config.yaml
n_layer: 8
d_model: 192
n_head: 6
n_kv_head: 6
head_dim: 32
d_mlp: 768
vocab_size: 1024
activation: "tanh_gelu"
norm: "layernorm"
norm_place: "pre"
norm_eps: 1e-06
positions: "learned"
qk_norm: false
attn_scale: 0.177
bias: "all"
tie_embeddings: true
parallel_block: false
init: "normal"
init_std_qkv: 0.0248
init_std_o: 0.00621
init_std_up: 0.0248
init_std_down: 0.00621
optimizer: "soap_variant"
lr: 0.00596
lr_mult_o: 1.16
beta1: 0.95
beta2: 0.95
lr_head: 0.00546
grad_clip: 2.0
warmup_steps: 200
schedule: "wsd"
decay_fraction: 0.391
decay_shape: "linear"
final_lr_fraction: 0.05
batch_tokens: 32768
seq_len: 512
doc_mask: true
train_tokens: 234100000
steps: 7145
dataset: "wikipedia_en"
Each number is 500 + 50 x the weight over its row's rms, rounded and kept within 0 to 999. Layers, rows and columns count from 0. Numbers have three digits each. The size before them is the row's rms in percent of the matrix's.

# down: layer 4 MLP down (transposed), 768x192, rms 0.339, rows 621-656, columns 0-191
# up: layer 4 MLP up, 768x192, rms 0.338, rows 622-657, columns 0-191
down621 105:483517535498460504468608522525474547531511490431538503585505511551558504591517475470429525560494471404547483525552450564577411464494595482436488577491450452489565515378504533534469551503464503543470465495524538523448492502597455486464467567396461457503543483452462582607513451511525555522510485526490527482461481482558478504556432547522448547520564564480547496482493474564558396493483540461504468544579607482511529530490523561570480475489550466463471507455526447489517447466439585383423407486512597543528473465514507376385487467519469620434472704475452479476509453493512503495
up622 091:555565498628501371515533468556545466531513497477564445409531586488554490489459507553409513493583540473544433430566575475463422522586472550563583508455616556499484472443475490454501462503516527516513461500452498600443572472425517544479557503526498562495485433533523532501501425422481462432431570529540472482441491499522533522478509379473504588486457512508431461516495448537363461606559422509517499498477462490570520593574477441553488596414547501501542582499501469553432510491515519575522481495523468518505531493469409553457457518442421464509510357490457589477510452495527554511
down622 077:405414477431437433489486464549495510523608440518441508561475402561406480480517503433490480432522478473534431499516484537468471431521521481467453503519558492590557524491512569603463503500466394470492427428524528390496551456525538488515532430558541518507556566545506525545495502566581529658433428531489490498465483484531477436595525485476461513451539516516482499485434459495487497497603516482420547473431514474426468490546521503430525488539461454539421410510551489520568487490520517589491485607479438519409584558506558527526441386547444389549578599475436512412516474464477486447
up623 099:415510485523538511552559553482559561500546492400477531445510546623450593572503494454466434500485415455540552482523530547470481461476517464468522496623513524552466479372496443455532565450464477448592452547453545539511390539539468575503479519524502469479456535433512555535511448502471588525525373515444581455484473433483382463459420450511590514474483406387514609488495599467512480506475518592558560488484432530408482492439490522500527433482584462467555502547553483411531496444510532418475524525428505535506509525438520511447554566493458466460594534509509558519424471498417526508
down623 099:579518473506467499542465459496446502543546516598396511446424472527506430488553495415485509476491518509482480546530472564483508544497485517432588471495549528480390450484448505572443590575591503491508421549585474610445490516516538563526511398454452530525528527519537556465558477498533472491428538477550444432376510499480557462449588493527436518528598490544501555496482486385421526506440527522555476327477443483527581523441526479588552573518474532463479572498485462516494471513590443451439519425524440468499557514462486458512444423479565415454488392459626448477467539527474478487
up624 117:547431456447523558453509490566538553527528548484462543514530526551540491509508445429467593479493516377535562446391497533545486541512468463460555509572447553559471551525548531428440516494533447495468518515501438488527498536453514558357484541440469397495468579593478511435561572579555399424534521496555547464397550533475509410590437375395514560472479446517495491490530419536456515494524453517491447448467485427497509463572487498568527543531534475469530514541377507446455550456509510432508513498553411466454424578393493487498473493477541561599588520515478589567527510480512448480
down624 112:421490547420492466550480505564448581491534542493481442496493530498420533450450484467580489472436462482478450524514499467524456525496508454545479589547472410444612512517529537524415480488452469529484512461457386536529449482489569550514442512571450475511566510568505427501492562505404549491528452450539525469511388450532444530547576526502527486497497544565517426593575507495515508416525480525445463422547514510506457451513459518604454387391493537519543447386576485464505393467496460565549531568490567482441424501524556570435433349447518426458494468505390502474459544422467441457
up625 101:529445502493383474457551478410541519543492477467434412492430516526498523507592571544584471486542498414552564410558549475559499481481520463489513519580518443475463487556363547476567464556409427402492577535485498512538589491463474468521500493507481532518551562450516567507464449494480408372506472503610494560473487478503591539535529457520518418471444543541467576603504437493504454447493577436503449488569477577498499557541473463473566520453584507509392506478519419482516477552505570490544522389531458529511519441527506442525567453412492616523495529529485477568526453372513492538
down625 108:496530545459518475540484583602454379561454464519607491515473475486482519530436468428412478407471514463451469548550451459499555487548406494599512601496558567535531452525483490506450527552471453450402457525600435528433535439433527503488589497557500491558508582520521487583422558526484460537506496485548432545514471572440553477508507386437466544489536508488472485515585488430532418473524496525504433555546508545554628457468501479503524570480490407455459523507436466551550444451545417519566460581547481562581546531586558559453580459428500494452485547499522485564432543511559466424
up626 098:463570469357508472509466482477515502428582474525425489493516557515532466473483592508440560470503416491512446528573511493460456546583470560488437478561549429419501466552422451550512563487387494555496476515530450541518482426498610510530550505532540526476571423527484408451557501357484539406405447529427516528524515430620451490537462397516511516465469501535544495452485531399533412509563517556482604490505562538391502587523583428621522529520481500503514540491531458612533487496506553569500509483492522605548466519563529526495441554486470429483499525487567487513497557519506514527
down626 100:531521446529487478571459522504538428488556498519447516455479467414549449545505510574368571536631488546449505432459515433510588569465531480520423572394472477623531504545464505413482452499440452504460508619512473440562418534432435484448546528535467449494506463491524472473634498505526418522506525459450519519548525564421512527537509455460513529493408535498554507543557466550511551500455566482491421456595530401482406508469551464510512556458510511476498474520467580473539529627514515570451539558420472423494430479581390492537447506510448531406503509561538530508514594484524542532
up627 092:545461511506486509618596418479544545522533393508587548528497389514540386425555505532522486490450555480420484458558446491489529468549540458521480529462463569513482363566533552467525462477534525531569531461624433512507579520563541500445562475538507538519432462482479514428440526511530527429421559485438445465578476497540545524577413443533542594411463521547454514437512459450559438450599531527527487585485529566570527527530549495494561556506438582460602467466495421520487499508523477495514549566430484521433462528491416434570532423471566522471461503446494507479455417476560560514
down627 097:436483504557488485549389459513479451559488532447487403496519513541488569525460557381522634495481442496511532507472477552518538448539463550573528507592498464537616526479555557581444520630480527473498496508418549443465486493494435555530444507569435557422599598479456504543517437431496505512524522498493561479464522490467440388475523485504568447618408462496521584476516449574568568521444433545533518438502502494507605532541537505492488521501549456424469510613516507472500426425417589516435515458520541526459427489554466446504458628490498496547531546476491507515531455407467464539
up628 104:528548525527465492471474482493498438540493481526491443503489557488424483535539443541462477536506441457517599559428456501499474533486493514507496540469469411481549502508527546465450460408574456572578466456541589512374407441556466515483527530438519506415473569527440440553547464540526440370509506591565470459527538499540495529559493458492538531458545549411483534548504499426444467490585581504545454414486579435631476456479461558559544494521501480482486501511441444489615486395397538554502510441530499563355502597418496409522523579505521535516458484499560589514573441453473475561
down628 108:531497509553537431447523554497418442429549537491535460508502452436507496498489447553548521587430509412511490593519477528472430508497419469461539507495515519464549603484506603472571461517534544544506453462540487473500417523462469509598444394564406559477482478455493571496537504597473582506453523694443469538474426521509539496472586472487566521468527563529366569512485416526461535530459500495518520470554449528570522466505501492471505452445495532485470501500485522548435502518487469587551515591524459521494528571579456497427445523532484529402485403508655526478504412458405574497
up629 104:525483458515479497450520489465441511481444560553571456534576450503477494484547467513446580479514484392543554535552551443573516463435512470433521492439473588461520545499564536448483469448402494491481464481504382580524411505565436477401493555505568449445487582449477486562435526506506472569451526503581541470561481595485414547502495479546525563510560496529484556524477558495575502459471564524431486502501536511550545485441441575430489562500496498507603534542504488348496469401386486572510495422330446492504417523447496468479512419419534460581536463552473424524550505548472538529
down629 102:518520513488473496597489530527501544512415489536447492560473521480432481362522532491391431445447484504468635509554484465499508504507505542553559463516468603490513459581497505471408439532485499439484447495459522534431552399545530472547457569546531563513509458470525440515480467496610540528398547446519510483485480462544501573526477477478460455550516488529577496592491577470473587448446549424505530491520459455495513561570488526424604605556432519493617535599579469483464493467502512428423387476387482559493505481515512480467483433470497554656469573538461570493522437520471521532
up630 097:486444494559446439477542475487535432458520466491483479528549445459428432541581450524518488505514454460540583478468540475539503492531517535562526566490534507482474383487476543546380528536523494499557522483551540644467564477531489520442511528440476385502456519451556530549642552567508470535430582536497537510497499545464467533494465493402463441448467495492469541439500520501525495457495538510440509453461579525496548450441550492539560556502474565486459447408448596526458506590485566532491480506521562561515578586562452424389340539545562534498495591490405484571495468413588575555
down630 097:471519546477455509541456443587489528521562545377480592472569510443572491501465420498533524539441608472501549528493603460521448513529551487545491561421533358515427595513474520527449486437553483522460495506537537485532536506467619470419498448552574450499470463530523535546515516505567421530519498501515499471398489509479513494519530565483499495544571520449621489493533467487481511488400428503494490511481472443556446591595547562443439420462358492526377507449467503529524502477498443473455491509471465520438454529391553517483477504659395500526457492515550513467563539447551574506
up631 093:557528460532447506440482523414580576545469549452514557411455509542490498548484526531418576495487542448487507483543488520521415470567479538464364506460487419581482540512429499547515449500434483448457426563541469578578517475532562500491551539563502523553544550454454559528535498491428521496570521463529451424558485509542447536594510490584431461504541457478557521532553454549507564432454552560522510433483562513456477510386488449428361497534562425451493549520388496512548420552497553568532553539447411615458467439498444511581533502575566557439504514485612515516511558508570524510
down631 087:433555534542510516607505459578435467576469522551514437485610439460497527480627540511476481464477497603567480578504414471511587389520556512495559490555545504517473522479453460433600503542441562568469447574498508448546491507483497436482430539440450433423540540497529521497476414585499574491480455518487498507455499524430519559540538499463559538442464504601502518539527498427473419488451483483423526610513549587644424548475478516509542465481437502539554580538571518582454479562551442514514393525511466441504517494504517512401520469520399467522455545467447512508548496506432603469
up632 105:497505513531479505564557435492552495472537561501420421449527429533526470511503544473506615615485513545515497581425537495420470425520495465515536495513571564495417516484574541487504507421565495440450576479521502421447471452528487495466447525424465460553547464441473473492502385412554497507447513511394492488491491493530463463562469447437508546504520459518488451469575492546404445473493546487631543484489552477461443524469503485491524402510460469485593587519473498421479505543625464416532507527596602494568426518427468506555479470591621524593617550569438456496528504448435484536
down632 094:475514525464514487452486533433523430518418463481529500442436493427427484537510533502490567551473554431522437402527461428489455576493480441477504518519495436514633423590446512432457513566573482639580509479480466518542458491407470620508464491511439454519493508461490528568547520489515531476587567526568445514558534606580550505412516422512518456483503480366504512472537509441539502532501526462553600470489524436415539402559485417401503527510456477494475482446486476459499446455521555403369453483473535576473505503489442526544612525473519587486453531530449455485454493431519562518
up633 085:508477428525515561504479523537574543532422526452572497484487401479578450492447517515520550543487486490533431562465497495591585469519471496444469496575541361534537526542461525407504513492563533448492390465539489533517617564539578430515498405475496473525416551511424483399444431324484492512499505559512556476531415470506478625503440486467516518444498591521449424569489448559456574467534528420449527378475549545466438587646500497482455552515500443503476460522568429495441481557558526499570460500473470480489516454508456534504496451478470544471448533484499559542507462523557509488
down633 103:537478479452461574514524476553494489396571471540404488436595482458508444489504515470510509533521522570567548484539468458504503458505442571458500470605483582508520465497469477488466479625484524453532544516552531482420430540458486485510547627483476443576534560604476483557403505522649499473453558487483478547521524529439466451490498502476478425537418497536513496472453560528486463633524517605416487448519410501585442512464565516502546523483434475513466493464486451391414653443496463504522537535598460472528517536378474561516434483498565546488537579518507526489490488432593472535
up634 102:643529544418495486475526589405571473437560468416582456423530487538473535482522534424463492441521397530447472496544450477527473409650518530512503485496506509547498459571478513411519525501393468447538482481501497463381564490435566397398453450461500514528419526401530490468412460515546463409485518518543512556541528445507526502401577434513500544502544499481525561533445452520523447473594486497482469538574520515506490497585492453482564525470466551470520460566583439463401503548525504558496538482499531564547450602406555526507476540461548564595502454510487513540477455511498488420
down634 104:499447559551573461523539499438492472494501528425459470560519432453473469449484443493411480461437502456580502438414557477584514480530552607464490560567531433522546546542553521445508494546527445516586565483481511583528367495500439642508524508526490425495440522518448509569608545440449508478499500547487456523449551529539474516583492570539527458517466463456564498527560432504505524516451480468451474513483604539495582509461511473415438451504577459499582485559575501540461493485477465513508529415520539550536496388475411430459523558572545520382471616454388507552517540619511526483
up635 092:421520514448525505493499582517462529539535554541499464585513521469476601489441442552445479569468553471459479482471503500562490479517499552438473515476541462456593469516402447466530486494428466517455482448515519490515548451553494518515461540457452493395529578531460497517517484606440563443545547493529511533561435550506436544674540502483588552501503532429538497510623423523437506477428446528499421455418485487453494507548492485496609500511460484424591468605442466544583505615494507454458385461562470553392567458416495530476424460511473525496528540559417496558521486375533519545
down635 088:484514469426499483482492477467513566487508438467540474523497471403520437528581571510494514485559582529361574485533578505493470436577506491541555515417462560478507507507519455461461469568451546523546500509542540516525418522435544560603488401502522559513489545505504531466524590500469505489550436439466539483427460493469519438417559523449507462554524527488453536408469453567514516553456534437530547521524490517468437464476418456590495476443536461520430546462415483407522516455386477483472598416401462466576436373476462532480545577521532465411475532470576527433348426587514466470
up636 091:448497466537457475509589526532539504496559511536530511457418504460614467474482424464462529610543545557486640597542530530442453548468455534521474489413496452512435472621464453578530659455512560545504439493425497484430455543538570460412444467572514653403503456455485485456485552470462488459504429394514530538492440526579485508551494452466583537503535493450445437518494465403502477592542500487472488476481509553557487526441512515457488546456521489496460509516576516463490484395600496568488481502548492498529581458583480550487412459529397434476533508480471531448556506458529479495
down636 093:546481572388467433478460507549475424551517473505563506592517460404495529603480482551556446439540452434447557499466509474459492465477514467536522450620505509463585547421569574497537527465435468557533469469517456448646499445554503577597467505502546498477438567655568431522508518598525530515443498401449472488541539513496493498472509520534458445512459519472415374471488480446504509434447466478414469509561557450464585453516503517575585445474538550466429439440508528526461455520482503628422512537422484504549512444537462541430490519476497458586467520502490509531547436554485524509
up637 097:540452450569557538539472484513618483487480505492571549578481474454557490493559529479525502508494487472452580488534500409549521508434460503494564525418594349551431565512512608437466580452619524488453497511505441464552453435547602410475539530489530543438559475537435562502468516458395493516504485468471491519467590492553462544479569414478481478468520474597488443558493479486511532465496522532396477428549430502397422569497543455549525569540486527444486503437515479570500543499569568447578476446494526438395424463529485527495479484540569540466410426549490438520614493464553490508
down637 097:436478458530513493507498529384520519462540605512490577523558484502461596505426479508520587568490534463431491487507455457471512570424463400443421575467549529441505539563468395561501494543399403484456551559520488460533653505632601532507473508493506490485446570462520499530437460530571560542553437468546453539491504506496433427516519519496514551509445430429502474470596507441509419538446579534455513455446551464465500486576619446525408445451555444525465480517505418510510572491548537562586559523416449486480453526597450482528534492499449536560442498518474468487440487551501476517
up638 103:524531569501514538528498460543515550469493600437415512524516485543539477513513532494570395536516521520480568416548494540500560538583536515446541481491447543596459460466560512440481484480500464523510525470502465564591509438603398483445543494568504444502518492411533538429543486517562563488463506505419449556527442538587535499596486563514463534567503521504470514504450493564544365446444535554457532410482625383431436470456542552546489458468519495516493457485506548503471556526455521509387458381395466534451445481482380521517458521602474433449568523408458535458516453446485447443
down638 099:499490518613476440481445521560558426405540428487543393479509564526359518490520506430502530551528447479532504444481464415479613520511526420495581515598552554458409520470649488499469519492523564500501549573476452467451547533594454421485484514606538530452484483546544568464473509565466492436424469481423394513475503468547538506505468563489571513504479430511414552596423513429504416524479510499420522462535487577466469562437482450606516504461577503502539500535551491537518472467504468573511522490634559503494536497477481451471534488421569454457466446497412509494509444482530484552
up639 098:539572510408519526482461460503512463441568501577552531492482526489448500519481563540390399489519519570529404482514476468511511518541545401500458521547514558483537534445449474503477474538441459562502515573546539541545518480356537537496456399590511442518523493519524447486411471497669530508484593525555494519451443434507484421460543560525576585543422442494494515490499500397492493554495523482495494483511555454503550539501537519516441474546555469489468405416464463485478543549506412417494516545570514561408547591495545548484490584400459455502465441465401503600504542522622522421
down639 099:562520503546513429515569487528452355560427510412430522523518481592434549387410453525550471536536527412461544551468518523504472422429485575501464489517557481494636509505454469437383459421455595476474447490571546445538499495523509475500446585569527523488481526482563519540530583494513589494566467450440461500516421588441450599558578470512491522534541439551441417429431464445515442565474598548473461428579438538477583449499557458500501562421538553513445507487471519493448492478428491455509515510522510493511450431467547471480530443455530459422519471420504540523550531480481526548
up640 095:469553465483445514443484530476554604512535539474404409441470479546464511523479487385375497605517391557542499481520438570503513523539591518464495481504522466508502405592439538500528567516468494519533483524374562458489516524416548588499431497434542432580487499498511498493370414548481466505496360490541534613497501486522482539503552488515532545493514518517579595530476452548497561512524372456402538490516549547492461463539496558444459484593535558599556509511529557436487585506524515479485468436567504567532465512505458508498534487454501459512492601543505550501565516396430510500
down640 105:491502522537442588593426507452410529458375511503433547579565423455491492535509567510551621525574485533612446461544483606460538555520471408511578423470581593569516535447472536513535449477575556526472555472447582521454425465448519518580438497463452461546527576472464552564486455534450415571523480585515472540506459519414493443481547585434466574471457469546540512475503459527474480583422535530485489461445451521556432508549510379444517582456460514497481510497545591461455511506506450518496476520503495474477444428593488510485520538500477438597554505495529492578469408489512517516
up641 100:530496465462500407387444521512499552497545507491537510539561520529554613477461454490568523450436485456492460477452449507557615498535452497403472503572477492505534579436514510504433541478468445588510507494544509475370532600464431481493543493555508475517523441498487519599493417507533511472526414554469462515466491356619608510517456519562472529494529485572468548478436610463451535513494629503489415459522492483497500477499547621490498357556531503566548545469482522497437492492450472548515574507414466582391470489507560491435467522519476524475480389517488519482486515490490507619
down641 097:486459548477501464506429502536455426401497436533560564413490589557528475554505473494559533407542535523436478501472623544576435547473581486493460451451590520560547440560540567429506402485588541492520466476415502524474500498477526532478530498463550482586406437518572475490526562524505553432519499524462478483553537527533454540416466467490519387502543610596483490519420477428533480475507551568485439511511562402472549557484493442500507459584519516589489461591474472543571492522466444479518499520550496525550458524457526389497561440472548444517483531537422331502551541548527431555
up642 103:459504393450476459607511556454528516520458503426442522474406379467547540483534534540453385566490503488561507513557523560484537383515541526526534537578479519523495527492574587480528554438495482522604544539543492629478506523439418480471480485525499451540419468478543486483503475510604513526455442567473583478542574430461580532565529502500444557556518522538467394404498568503471497501408474517529528467498408516458563549534490453436469497442563488545533490470528470467510405519459545442452432533518426514630586469480507443501536510484511511601528409423542557529486586551558454477
down642 100:464534527557489521575535521543513571527465421487521521484573488515530447540487501415520535462514563489572537516467468660432471500615459434564498538503476434497397475425511561423549470502545381455558522473493492459495495533559549549566523493468471455510374444547570517572582489550430522536498517504372463472423484469557507485518468494492489455514429559505552527546535434492504535403488492567359508522514409491455590478485511510509535466470532577516595443545522516389514538465439549604503458500493578429437561477499429523564440513538533461509502526459566533488497442431406515447
up643 104:516670497422473446544492567535484563572638441472540478410435468563444557499469422503537516595563467506493533497470464525530495497398445520536457433437466560515515523464459593432362483519475470452526524467494540509512504405441478491433576476488533510480522480537521549564477473484480553461513475409488549486408544471551503524551590542510553463548538516493488476474437536478577479532532427533518471504492490521565524476529541488473428468496459487604531476495450503524578614529506434551498530551373558480458460459482493561483469580520595593469376500511455432438535565433541482436
down643 108:429524505450446503475440466507598608567433559449444504519454471565451463524466518510597486519482439506509660514464460490565585362534528511446479503520392548576496437461472545477510508522502502519544423442455432486514460545454358492461538513415451499452492440542497555534544454455464452461540474539470532479464455505432471495584504415542531434488455414480415509533514412455548491562511427511522528479420519591559511504516510484523531457473601543538528527582507530553574475512487522465522524546418588579506551561495518490436479501537582458474502578526431629471435445511537464545
up644 090:456564461438513494448524502504530475604554467334457574602549538582488565505546476477411462468542548553472513484549591484441517607403474500509493550537501568485531502558547495525479581469475574453410528501461477563450523411486467527454545554498488448521443393431500527390575537419496561460567476564528437491455573529532487548467421385524539505477552436495502589496559518488502545434498462541456558422459485544468507514511458462494501482487503509461543470516443532587447557432476494394452487486517426480415552421540534526489468514504543574577459458400577567524475487531521464465
down644 075:469489389580499543571526428536479543359554505510497479450431503589471457511456480439506607531517433533476540432412543521458485465396465472470602579496526485556541431464437427475575567441503451523573536505504519485463468486527506616525527518511515453490471525500502555505517480424498600629482482439536532501549572469410555540438492443599582448459526484528424442489443496434531528462492528504486514547535516471538546535508581439519499562495482368568478501459506420556509496454472439519490511522483567484440478479478421490563428537441527457425642470526535494396553510459472521494
up645 100:599439451408466551459471525550518506457503537521432403614496546503510504511481475559561417457566492501551408460469443392511444410445545468545517467479548458542499458560557535428503483453513425506495392569519529561461527401501463559432540467558467488485518530497476538374552485546497529525470429472573511575422525502517456481481558566504524480559444392463470484524536545491522543486498642475424453476416574601493419557485535493429528443517508643530473484482453557539511563563573463558592455534468514526554467485484509478480530461532551551574477521527453539458557540441452465488
down645 102:578511463524462514409565459547379504517529502462488529415447441554512564530428496495558452564454421541512538586426441543466472523446553421572559508449510417470457486481508557483507491425399528506505471373476493514432539520500462529526537459493529491548497536511441482521448456434504550613565528430517514489421451429648536492485508481442373469571465516494564416463558426505459378538578475597531497554540508467561451395543446608560446565507466472500444471469529545491527518455536574500493568443541559456534423516488495554498464481416524519462455495513531467537480481507533563491
up646 096:585544527541385442488475538609586540615566541465455513431516452471420496518523556527476531506577531466575440455491551505491469415518529454506491485580424488549585521538426553496469531546519514547532403462421559462462526489637544496462406499586509520509390550511470606459541482564425562454499461419511456496503506495498440554504452403455533522386477440507525441453501444455587551411518502483461441481504483517473452501499491552486511555535585466541454534507584475412492579347505469474445502512520490480479513555525501473511497445494458510604486520504514468484435530403476550462
down646 113:478505488476558536564527471411679480432524492499491512594577587603513489562449514450537492440455506574439504490499513437499559469432498512498428520414384486422514480510510508521497477533495520484508580489572522526501457602524525479469441438477485480501449443524591514447541533445480491483530543490584536457497556547497443580558537537417512497515433534522532421470494374468501453533476455478506496524468426538502389421467530552547431500534460440561436573553498560527497548553522462527592489393468587458505530571490440438387452520554451477539568505518506599542542475488493591586
up647 109:502484489531544483586571416413569544582487438451434501593541471485447568533530505473503583476498470453474475499488445468565501606564543456498516429553534534523538505452468457473574503456487503586534489523418513456516498544544535484464449425453539541417431512541460403487541551504457519526496436489512408511476404450612504533438510573486466485457517536482461522552510558531560485566365456442409395413405604465477431497467522514590558518500590468494524528498555482513491647541468438523478462532473482518504469482443588550437593520563534548586536434522547485526533529439469477486
down647 104:521556541501490519483477481569493474455526455493565460477571544509592599540498439505537405589532496510445554429558417515491414535518486364505497499588492540484577458476517520472476542519481429544484390459467528481490579484474475473549554331470469597560479484460482523490488549469415464502476447524525523518561488450434411483411436524470478508564513483436535432501566447544473475456468454429429578497563569459532587409498403467431444505554435555461453573449511406532546514503483478486552471502585389595512482541498577519432531490625521514517528492541560468510508494465533490525
up648 098:598598444379470541549545469607458573495525503522526511532468502483484474380467462552440597472462503524544418548483471557461457457409478606464429490609491396523578485446505503491479487501571522464519467511419455502557597500505491458491528528559591501522496405504456494599402640540534404556502444494523529409559521538537409476470438555373488531482463516487521487575561554542534493510497498538489489517542538435542505444523512593497513550460560462495482587421544481512517537514467457451463461471565524466523536522504554551548516447529513526482431490476503500497471591420493580570
down648 105:432519480474498549464533522495488482453510584560448460465515586503577482437465444503609520537537528469513538456557475614524486441425491507471595506555518495501465559530477519503549458464494426497519588472527508532492523448515545403535447535548522446486530521591387436478530534506554483560479606567546475542571493456449508528443424524567566461523527490537501473498518539472512517529528516591445583519518555520544549483521503413422489518510488486511340461375382547449508554548552440487492582612471492530464420479477573450566441465452466564368522427543523530440529527488400463429
up649 100:501466488495596562520581483503588464474517442463497472441538405551479527489504505482425460389571492463432603568534518538450510472527464513525553540367532506476534439465436522479559550550445489518503465455492532374519628494526498515522397504551486550427497574412445468451452466520446520426585437514491510565543411457445604442555479558512539453567495472494465462514524533504443452518522509572499541443387486490472540544494422548506490484491590580524533459488597437476435625589535550494465470508485577498539527488518475471456547550464463543502531502514599536529555604429463483457
down649 101:596567481511458472536488552459524569533403565487497542575512436539517481500422447484523548491513525457488429448543432490547510543513448534478397522521556537564536430538491416396451539501483473523462483491468550528471475473506399518600469521494492497540623484549337491492552513552489493556583593567450547425492493508535473469502547502498472510497507471383459446437452486513480549564563466586585400543551515501499502510427571426512475576458524490603417470539485474490510529530392419514552535441416493535507430486650558533486486412543495505542503442470585499458533489567521506503
up650 084:564496438492479547515445534452434588492511402452431523538563499464508590474563533462451448477476574472491548610484511508540498503522373474442589370492596552498421520516565509487410483531422476465445535414535456481511490536489510517471401460478498559536501430496478542543539569520509469410553481477476546452552506525452500584487568498601561478497519600475432476544493501509555575533475388424538582417478572470549507533471514510458561596463549525557470510470499463483427494465452447473468567478562506567586479446501472563551545562501519539509351482449464504585510501417511552496
down650 082:435537556529489537531462517563515559439466498513478489501422539605563443524533504483407465471584494544508515406499538644475506492599640552475490544486465457545493551517425493469598492540498474556544499487598489449502437442442482535462455490460482490541471491528566532477516514489493425569474509476507477573459467517497555478420513530490377575379522612526426566496503527464455535455481463528521604500500465443478568448481386509558499442505438487509523562527577498506564474506530382556481503506499535485559447446543518496523447432493520501481567507505504355547592576462430613469
up651 088:549499383469496457498594530565531473521471483530485503506565489421523503492583400474519469496536518474482521520539501485430489483562479472524506470562550548468428501490551543504512453520546515445477485504398504504555526540411488434462511529517551486466512567487533464476497506580415472438543383501597501510403541570491372468413418501444520462419520429512430499484487566438539548518543491573598461472539470547387555470488539426542460479417480544467579524544585542583451437582388460528616507497567466507492454503496445441611459556482372528520521526544518565529572506430481464540
down651 091:468419581453469520510441506581542538491488548501542507557509484502395619518473484465521532514532483502522447443502508578522545498452460511476449517580562489470544573535498483455506593549535497514507585482495460476482469481612509523533446516495517388527486518529521443512499437519521514537433472471600481511553481550566472434502495534531610506534428444500550403555533458528476546570521514460498582495565453552486521506496530539458545496502505471593497425400471513527519522421480465491478470552564536517590589469355483472513403502484369541548509567500428662340540467559413471525
up652 104:485572546428483458543575456553510502497446553450443405554557558503567465498495478482552501571502435450548464579412497488432482500512514494450591602541480503479459440398464555440509461526450512529508481622527568562467501613462493464520532558523517519394509483579429506472628413492547551486394531431535550495570581478559518463449473491486459549476505493425496493522480507518511503597504554499520493478577469488548470500542440550525547545548445585527474495466378488590468533519450554451426497495545467486453531501439473488463497538474433414465518437507634482463568511496404609565
down652 110:471465457486560517409465339569499441508472581502493462485606453624501521543507454544517444499494473527524474548496645474503485538554526463485506536488436521467534481479469556446473451517560491527504403553487515388465479557507555440502520521493467533421545424518507452472532488520502526415591517522505618536447445582600401521505518577410559516461507473478566497479564514498430444443472563455429484551497484481478376571455429514512530523495512581573516601472550599524514460529573399479510507456514470443444559495533443506503479390487542388509505540534557519483521466510456530546
up653 105:526493536471536569434510436401548518512476442481447504506481454503410427482528514496545467633509496507492535534524403504508508484549426429460537551461550379393474552472561533400540496419448450525478569535524478459494511487475486558463476456531449554513513567528505562494461490505488515382497477498570448583511593389517465487619498597490423505554548504519584485529548496523528488558527574441540447420571563559530484485464514506516477512527427456576455480460446402513420494463558575469537644513519559481515459575485479598524485475455500540484475544616465495394565532527522459494
down653 106:437390346499466465485631441427476529510460533542434505534424459514531418489574472490480507515553556486525396551513462502521452533409493503514464459540501479487564434544443467549558523549473442556551435482508476597509542383570597485465505511494547460415508479482460500629620433509544489521453600480475412565508505471518479524458516521568542510555505506459480540562468548499468527541445585469545499433515501503540540528526382536484480535548457507521486464386547465514495463462520463588514510505418530505621480543491488458469585488588595508369538514548479461492506530542488516502
up654 104:489598572500573551521532624530542519501513499430503575556561471506529413554461469515523594454487461463490510547552529517484485501530511446473651478463540561488482481472570522523558478400463550511471562463487432458533448470475511467495505527530511593493521483473469469412485525546515451487508498496512432477423468363471515533520612586377545494448502507473530588453455533522543476428361520521511545540430546519461455520491494555468467549486590550465412525463547498482503408614522465496527432458509564525512447559469600396430548481452530529516553483465482488346514534497494407516
down654 102:402479417566443436526514443572466503465449424574479459574500494476477500451448492416561468533596436527475494460494610532499590451439441424524474468428501538517485483412518388554526556471479508477510504601509506527370588504499572474504526552426538524488585498375436486490439429451517513529476464471519467476479546406511516571488546442514505398554509434515465551421608513496459429489419526519507424482510455489459456537556460465541517533535572512458476525499637492503450514582551559515557590558489490497530547481562495500468536462541402575540465565482526498455440432526452489455
up655 109:524548529559494531530448536495593492593422509481536534510445434497542480508418521487478515451484491532572525612435533504470493483558491463486567520494472559477461495504521529551512515525583667488586424477469465512426483427546396459550470530482386446461464415491389478555545436550499520518563482525559552520479533488469532489535518553478535585509461541551578460462532523477539551622495489503458478511419436434522456443494535496524484443522584554510418509674481501544514526540546575575454431427475511547471488366504498395506404471513538460520495491492477470397487446539547453542
down655 110:474452423485495561529445482476538462608408426519546514495489439423493483484579528532596534525512477512585443470489572549498500544506508619513551461506440527576510580466491528454509393499488567561503563494565422548531503500449537447555442520475522452536526469465536511551471559470494545535545519511504551593474595437443568500515540524497448449520555466586512455540560473616477517505558526408466452436522483364474453361551458520452496464453551493577354465505559562476438506532491439533527523497529573566562552521429392475565454559564540495501526471480506456573589539524488484518
up656 095:588506486521523517427532429382522526498582535525509570470474506468484509460492546495555455542550572444544551462415489471497509439536459485480436560528607490548484468519618561519540540484507576486477504467441512486522542494440421552461469466489639489545539447544401556532496465526560492476501509470390574473546541447459485533498534492526473516460595393485525424457533541427575551525451536565485538406460499499501490402548535596470513528447581437448542534535457422411579511562420508493482457524482523530574538468616432525378531603526470544464524543511474542468484518612487557481
down656 099:435496526436487470469443494547505481440474548427553474550488494538510489479394423498513454439551448519448514558506536579478421471581486491548544534545510497411495373528434503536513454543495497413428515489466446514562546482476502458542556520543500527526441472487531479428455517471511551459534461553493467443557497550547583512572577487506516504625460554407448543505497506585411611483375527568494447552547500499506515452495568405581547463532502546543469471528549492486587471501508403434490438529587470387492452436418476549424547391469521411619504512451609503515476517526445505488
up657 083:537565487505468530437441527442452502542498524460417526604536558421467638426522464522461494496478501572445386534511504541420550542488464522482459538548474510510437561512443561476486511455616524488544521547434547477493450443493549488429466541537419605481505363514519471428584438461412468583535568564492479438515433451484444477599517510455488527506441581427583459548499527468452407406493469536498455483517505468517561446370453482507508376456508562603523533526526513504475491486532446482524555472506565561485531552537445475452528623516505485437490462460575478546507535492460514547